{"n_layer": 11, "d_mlp": 128, "norm_place": "pre", "bias": "none", "tie_embeddings": false, "init_std_o": 0.0763, "init_std_down": 0.088, "weight_decay": 0.0, "warmup_steps": 85, "decay_fraction": 1.0, "seq_len": 768, "doc_mask": true, "steps": 4227}
Each number is 128 + 32 x the weight over its row's rms, rounded and kept within 0 to 255. Layers, rows and columns count from 0. Numbers have three digits each. The size before them is the row's rms in percent of the matrix's.

# q: layer 4 attention query, 64x64, rms 0.0607, rows 0-31, columns 0-63
# k: layer 4 attention key, 64x64, rms 0.0607, rows 0-31, columns 0-63
# v: layer 4 attention value, 64x64, rms 0.0615, rows 0-14, columns 0-63
# o: layer 4 attention output (transposed), 64x64, rms 0.077, rows 0-13, columns 0-63
q0 096:110130145153148099184095139196138112064196157133154173078139093178105159129019168138138100112143178099113111120172122164120101120137140183108110158108148117119148115129140140119079109099137136
k0 102:123145146145149157099069119118085129137124151108104109129143105200085135115217152153174073136136168086125195146186166112084075149129116143139124093131170113088121098129115102102194125109170116
q1 098:110077097082137156112113143066136154157118133103145135128179102094142110138151120113109204130088098105156097212117071142147175140071110109134099117150095145180095160143125079139166137149101192
k1 082:159138149206115116114147158170159147092172109086120146104096168097147085097132083106066101122181126154155081062114114136120070088109060144138155133149087084131150133102117115131150116178110086
q2 099:140113120175098114065106127133145085112088147087088090134091156118135109100120098126191077132083095131097201073156209094137090115122087094171139102137195147126117154103169115109135125124123117
k2 094:106100153070145074164133201039167095053121130152107140101139179084105131140128095086121119150137159119099144136154152109088185140134185142119149159092122159126155146154136160121124117183090139
q3 104:107157108108136129108101077088144119111141203066130168084111157127146131078075111126164109137112123161153109093151123118129165195098102107143096154156166132176114124104095079079200062149123138
k3 096:131116123170072080144193089108176131033115135076135129109126129140149122095107150115036134112147142184168085139131063102173124136150103124116141127138099113174167183106104120123118125152119141
q4 092:090162091172105123181144146156112110157117059198121151159136126176102138145148119134127130121134145138116153162105169145112174112130177182073130120085078121110116076116149167175098156053182124
k4 085:075157120093157171144095144147090170149115102174135106145131129157114136193107051115201084167108102074087145069118162150124160141096142116142128114117172111131084101103140151119114120110207150
q5 128:170118133107121096187147171165106150183117109209116120187172093111167127173162140108093141066134169126097087151123111140094119100160144160101140088155121146098159073105156155130063144114155096
k5 096:106157137154124155137146155130076167118140076170121121119086127096089118149149096175224089103143072102163148112079117147162094107055124098136096154125153137118105106139180110090143110093189162
q6 115:149098132165117107140129169182152149152086085234123129190146068093120127165123111110104133073115151136131110152126171145129108114134174122075102119104117144110143082138133173133033137122123091
k6 096:102124121209167147116145175129138124137119111160136137100090161076086121111125100120201111117126043111160158119129111129157088113086105078092102184098123104176116097122138101077107120075186135
q7 099:073138138062102169122181089107105107092122133092138156120104197193087095085157171140113122180178136159125158070107083099123164116165109144140143133094120129151103166143136144130158108060150102
k7 072:088146122038102141181153078144113135085153146106134123126158124165148092135104134162094155177142162144142144073111093109152164122143175179203122127071165166103080113146165162133156151105097147
q8 097:209164117080123094078182071121136124126122134115094086151107157108182127144110157130119096123158128102128111134078097156114152034117127062100117145125119138200159164098147141131125104148079101
k8 129:150088106151112191111142109199139105137123108097140123192151119166056117107133148086102099113113133169084143158137202111122106120179184180099150100106137136071157120100126142157173156150147082
q9 139:096137118177119141204122195117088151112149120176146189137158087150105078098147150113117165140104154180147087109086075153093121188128160170112125079151107134098084092126112153169097135111164129
k9 154:121093100172205166147081146113141145180096099144124071142107124101069145152121060125209103129093076082093121146158141150156137159105165122104115159098109081125161143143138101097089126118155163
q10 156:104105101109081147187123157076124149134108157088138185156125145145142135143191109126114126184088131143126141083121106116122131153157162149049140127083051147081128121175138140085137119094124211
k10 096:113164164111120135129073142111101175143130094138064138137122128094115114133101070167185123143117059113151188080130069156116060127066145085138141156125127080129129159151128134125148077156191142
q11 104:158099073117113082176122182144167131116076154122125127126135123139152163112128116115112079152162105133171108095110094118069159120144142146046146133065060147151118134135120059102113146121061179
k11 123:154166100029133112139140101106095188134125181114132147105155111132210109128117168144154149108189141143174087148095080142120178083097145129167147129146110134170071110120145103109094134147082130
q12 120:084139177119152121126154110189136080140174084158171144079158112161129093109099128158150129111132161129162143132111132133139068106100106100202128137158190127103121127125151152229078161133125081
k12 096:128117158108123146127158186115129093144083104156076166135118147082096117140159166106071085125133178163180154071154142089119138062220155141127141144102105111101131077090159155152105148117089127
q13 082:175154145180183104087091097140132179122146095180082105158115108135081174122109108130159122086142073075114139146170098109106073145179102071081115167106139118104157161101131111110174090111154124
k13 094:110113191194108091116095105155144158119132104185125102117125133118092159105123150068117092176129189096075163176165182146089148131164140144125168130128150132072121098137105183110175147134091082
q14 111:075144136169143167115172102222130078099138057125137119072163106144117136103097119123120121144130112165139144139124192102159115097126114150161150158130195111089107127126132177193075125160147090
k14 090:101093059159107101099136169079130112119154078133117143111161144120142100146113115184086112132118043133093107115131100098170073081129097128068121108131075152130073160124155120130070169073132136
q15 121:046101089111131201145140169138136109129118097105141129075110181118124137136137093098129122138140124133156151086116156148180133069118099155227122133140138060145146144129145150119140159160207152
k15 121:094150111151118156103123116084157133070151193072137109071107154142168121104163135142198150093138109137160134097108086089139143163079116084125128185170154119218127123134142145129158085156169141
q16 085:116140091174132133093178121116121144165118055144126095144065103173109133104147119128086179204167140124110118047104135080132120113116124078186089157114158138138098091127138107103086076123100099
k16 096:118168157139137170097123123131058111148103182133113111154162040161120155125104173146154108125180167138181156193150121136172098104087109148122148138126153165139085137092175163169109140133192108
q17 077:105154161088107115180134201155158124118162100152150116124164114100080120153108129136139145081172146073135106177112098146122201134163184213093131118116087185131138109156124110146139143129168177
k17 086:146122143149131156071082119156078116214117172159153131136158030144141138100156181123142118128154173126139127177100142144134105140131105157172091107143174132162079116098180090122165131079141148
q18 080:179123132085123102100121102071139154134141206060115188104124132135169122127079106124124164141093091148127120115184155113098136141079084064108112142164195114152143103107123080151146110175082126
k18 096:172142122223102087100174096163174139031126111067110163090094152106143104110133132106097080142127125127164090147127123124105073123119079122129160140159115089156150135109116104106169105152110087
q19 080:057168042109157146153134090116111162102176102115151120108147134111124160108102135121149123130148118129141113130128101141162198138076076139183116152102068075152119131178092127122187098127189162
k19 088:063123125167121137100115103120107133109175160078144167068115106179116144110126121144133086131149099153119146062171121090152122164134118113138145091109138122166074168094141055146145097162226150
q20 095:174084154141142131170101176153132133195122135172129051172147086091108135142173109117104150111085140116106114155077149134103097104154162135140161084157150157047107123109159158108049142131107119
k20 099:161155129086142173174121148138082139206104099221090096161104162097151146152121126140147166097109166078115131167073157164142127105076109113158079134140130142076158081118136161134097149106112126
q21 101:135107177075097094120124082100181127138168191110145132135122148118155143104064139127150096106177147139152073078185118116142131109176102094084147189088095094156140132141128098060168108117098103
k21 097:159109134126095052128144121123175127101158123041163153142133120151107088069127150118064108104179131165179106151156149083117129130184175148074152116072085129138127149119110132115172162114092100
q22 097:186119180082106064066144068134153110137139156151125108133150089119143149142057113151140077068183123101142126112174118099116101087154133098112124168105140109167148118114141084112159111107082064
k22 091:147085180144081070109142080146175134085135105053142166135124101159120105095135164122042095124155162136133123137146157063140113104188146136109178115105126148132114154103125157129181170112084098
q23 110:112144112157121126207145175142071190145137133127143191170152113168122124140192125133100142122092155152102084137102078143099158193136127182115114067158095128104132101156165120155109160096179156
k23 101:083175127082157152204091170103104141146117145179123132102101151075137123158136089154213148124122105096181120119086110180140137124079149104154128157140144112141117099164165105100098078123181173
q24 088:077113130101125106088128142121098136145069066094117132096153172144057133145129117136142094108150088099117169124129123111153175139153151201190109118120152101175107160197136115124180177136173077
k24 114:111103108151146165100077129104148127087122103060129104141105167133066132165166080138173126170075101087118185117139134168155099098143126076145144161113100102118155223148167177118146151132153151
q25 105:128147119201152174155122147211134123130109097219148142187130085111123122134101119129113144135104130129143144159140158139115093199149187179112107112138122112094125090097099148141064135097171079
k25 116:139110128080132100136104123102155077145120151172163127126140101111158144171111113130082143086153108125138086158144118199140074120140091087112175134154106063166174188089061164142060140148164129
q26 092:133120124106117109152096165096093170164097150071142109139108180083152136120171105115125085132105097114095090106062107146075155129108117142076154092148081172161114153163098148088204100104125192
k26 181:148179104071089112154178087117110134150143149133121152125147164158224086090140169150116154118183088163179090124121057151107117093103089121142157101174137154161120078112139094144155105141145144
q27 133:221169121150131125141129069131122136144158158151118134202127117159172129120095174124119143119122145070032097200143083135103143161167142121104129094135145121137149118112139071069142103121121139
k27 124:126088153138124156136085151152121106141122120157128134182181164074109171141118107058075108150147192144080121153142170158106115152149142206140130106177107142069136182124112170172119146144123074
q28 104:195138120116100054144149141120113066126127120160120095160126090055114138155100128204088143082159191080132127136089176166175076167130146104101102101114133129140144148099121148126099131167098138
k28 130:092142211129115143149097194140120148096145129141121139134142108156118144140106155097081126122110205113023153158197156121073131160155109188093120080145130140099139121155098106115136126099132102
q29 066:129157039085142131186122090137162129143144140118204180183135145156149116119146114161093149161163143087125122151113110135157142126185114153133145117072109136118119103133157060044099131127150173
k29 089:084143128105144161152122146106139105074123172161130142120167152090082131083134135087105120150152151226073212150157073126113117152121141159103138147132156102124130212131185134138106140111160154
q30 129:101170139120146081156106132192139092139178077161131121068137110081142105115101128168157107110164187128138121123102157170128130114070153161166121099169175117107148133085138126203115157190171094
k30 090:056184124088127145134113159110163126089148121110118082023107139126141129155149138153167099114157111157202084081111118095108140156124114112136126188135171105147114106121172069124101085153145154
q31 082:169131152173094109108087137125084162092131151129135152101163109033109127077093097185150134115092112131154121084123199126138073104138123093131196143121159114072101092081161157117125094122113145
k31 107:091148140127058138102141130117107138137122049128148105112100140159101145109160087155100155112060174141020161159181132104091102132131099147075123108135098125071140164147154113146124128079152118
v0 104:112095088155113069168153165112086149150079141092117155114131123084160139091142127064127113117153124087070123103069164088124116142114114110116159170076103167177138219155124120077139135091117144
o0 087:138147117131161144105095186149191146111174090137100137093136113124106132126164089116207145092075098106177165161121103165085157110125131148149099153140162124106141046174126135168131140062180124
v1 099:130129134120078122160112139116119143119092173099123136155079064177075155084118134158139145121128163163142130120105113217109179137120089165115098159181078110168112118172079161093171079123152089
o1 099:102150195148116101102156095118124093127156103152155133102164123096188122102116140106088178127123130160112125146130136149112081121170153102167121078151173124129188127067139111180045172189179126
v2 113:082104146113121142148127186164174162114129117156146137104150107108183162176143171134124051112143174077153181157145085077081133146161141137150152149103184102102140107083076070092102120124118123
o2 112:138112126174148156166087111068108136134126175086109111165129180150121153156177109094122188155057130126121119153170131135101190151162150129081151063117099174145115122113113097050123102132133177
v3 077:152128154107155170076069124129158122214130110198115127113163107111134205139114140155107117154196117122196154132126152090119106106148135145118107129096151120130088164101194130182108140098111081
o3 070:117113098136053126106148135095091156063107132074112087137138165107061126118141121144134092171070124124110136106100168108212162134086100127116136184161149123131109158143114121116130138194187175
v4 091:108098072126124215130085153132181194108131166108094153211127131145162104095139213099175105083146145113145130122128102142101119115112122138103127135163069145097105142091166151109109144105142158
o4 083:125138168111099054096123085073093199132104192125089153127104159133130141129165121173118149143074104151123173075105074162090097165164150157185114126170149108156141106169123091114156118151123115
v5 086:130099131165125156117188130122118113129095104175101152103144103160083109108093130143157127049172167060129146057139131130145081103091074164104066132160087140063133132101128103122158126119180148
o5 086:079168094112079099164094151159186122142077134125083121123080108127145126117180155131096174132149086111113154142127080120130177164107164132129075136201168140157178164173129108165116142134059121
v6 090:108077185170120141155117144142113076130122195175125046159125180134126130138122145137128107118147120120104171102132138132147096094135137116183159070130164133155111059084134134151182101119213108
o6 095:165134118110078133148082144136154092135058097132149135124189092048133079134133090175103124146143083134179088109147140110119091149077112091072143158122104189164123143163142090117128125097074149
v7 088:132112090138164152137105129119144167103089111114177163078106114086120071146037211163137141110150133102119150145121117141131130096192165091131101091173169071153116150181143133152081132120158130
o7 085:099136106164099036098126162135183100068163109178081133158114185152136127117131123143143094096096135105133144112154100094160118166167176169116180152120110139168131147153083168167164124138067140
v8 096:126147147166121114147146149148163153098171098096121061109137152127121092123123118185127114070119141106172115141155107145063150047101150165134126097129180101134134085040108204133125101086141124
o8 091:109122175119059163118127116096131181124087183187137120217148061140179138148129130114106163112124134098042130154150131097135116148155103122119159094124058160101139145156136105117157142105147161
v9 084:118122114125147149115214147128101126136172136151068102115143117081152105132071079135102130125095130109147167174159157109140173123176114194174192132123047152157115165129132156155151103069118137
o9 080:143175102089158139137110113135057102114127149201187087203170117084147164105171120133152131096107136083092120118113072123157162150113071126098110104145157149159113113129086129085124136087188112
v10 088:165184184127129056124163101135123177142159124150109157138111122123105165149039137156139096148147093114135140097115157133094079121156088147210118067089098144095115094141133141178122101162086129
o10 085:079147123118132225127097110113159129156155151095151160131095111115147126130103109124082138099113169105129085153117086115174119126140085082095132197134153125174092149075056136097094172134163072
v11 104:134129090134163160208105065046127133079168158163107180103116129176130163111163124132149149099126126104127165111110119047131161123133137149087129076158119086148116095112066143116171114101103116
o11 099:131119161111122104118160144164118197125093073118113103170138114107078082125133123128090177086149127120085134197141168200088132130125190142076124117157124151143104130140074209131142094172115127
v12 091:146098126139095072127104130135110134145126101125070197198157138146162174139136166147127220131143123161146080138185179122104116122166092084143159112081108116132164127126094109113172128126113200
o12 080:066158175107155164136107095159146135117109129084169118075139159096095141103145102104140120181074139095158132113126110142064115096117097144127177143098106132100112190171184167175066121125148070
v13 090:055189104160155138146152121116146121125166142137114098145146102133167076158127135089131098147098116098138206184125084092106140117132133097188099131181193157093141153117081128137149091115177184
o13 089:176116128105093140151084090129072113154113136113147143195102130088110219107070133126139119084120097124154132155113108132085164159184181167076152122109106181096123107102121138076161122115077133
v14 090:148169114165113142089091134197117154129114191114114145144198141110138132127106131171127168141156170089098145129094142099164091137099174088118114103067081145058138082122160153126149104102122051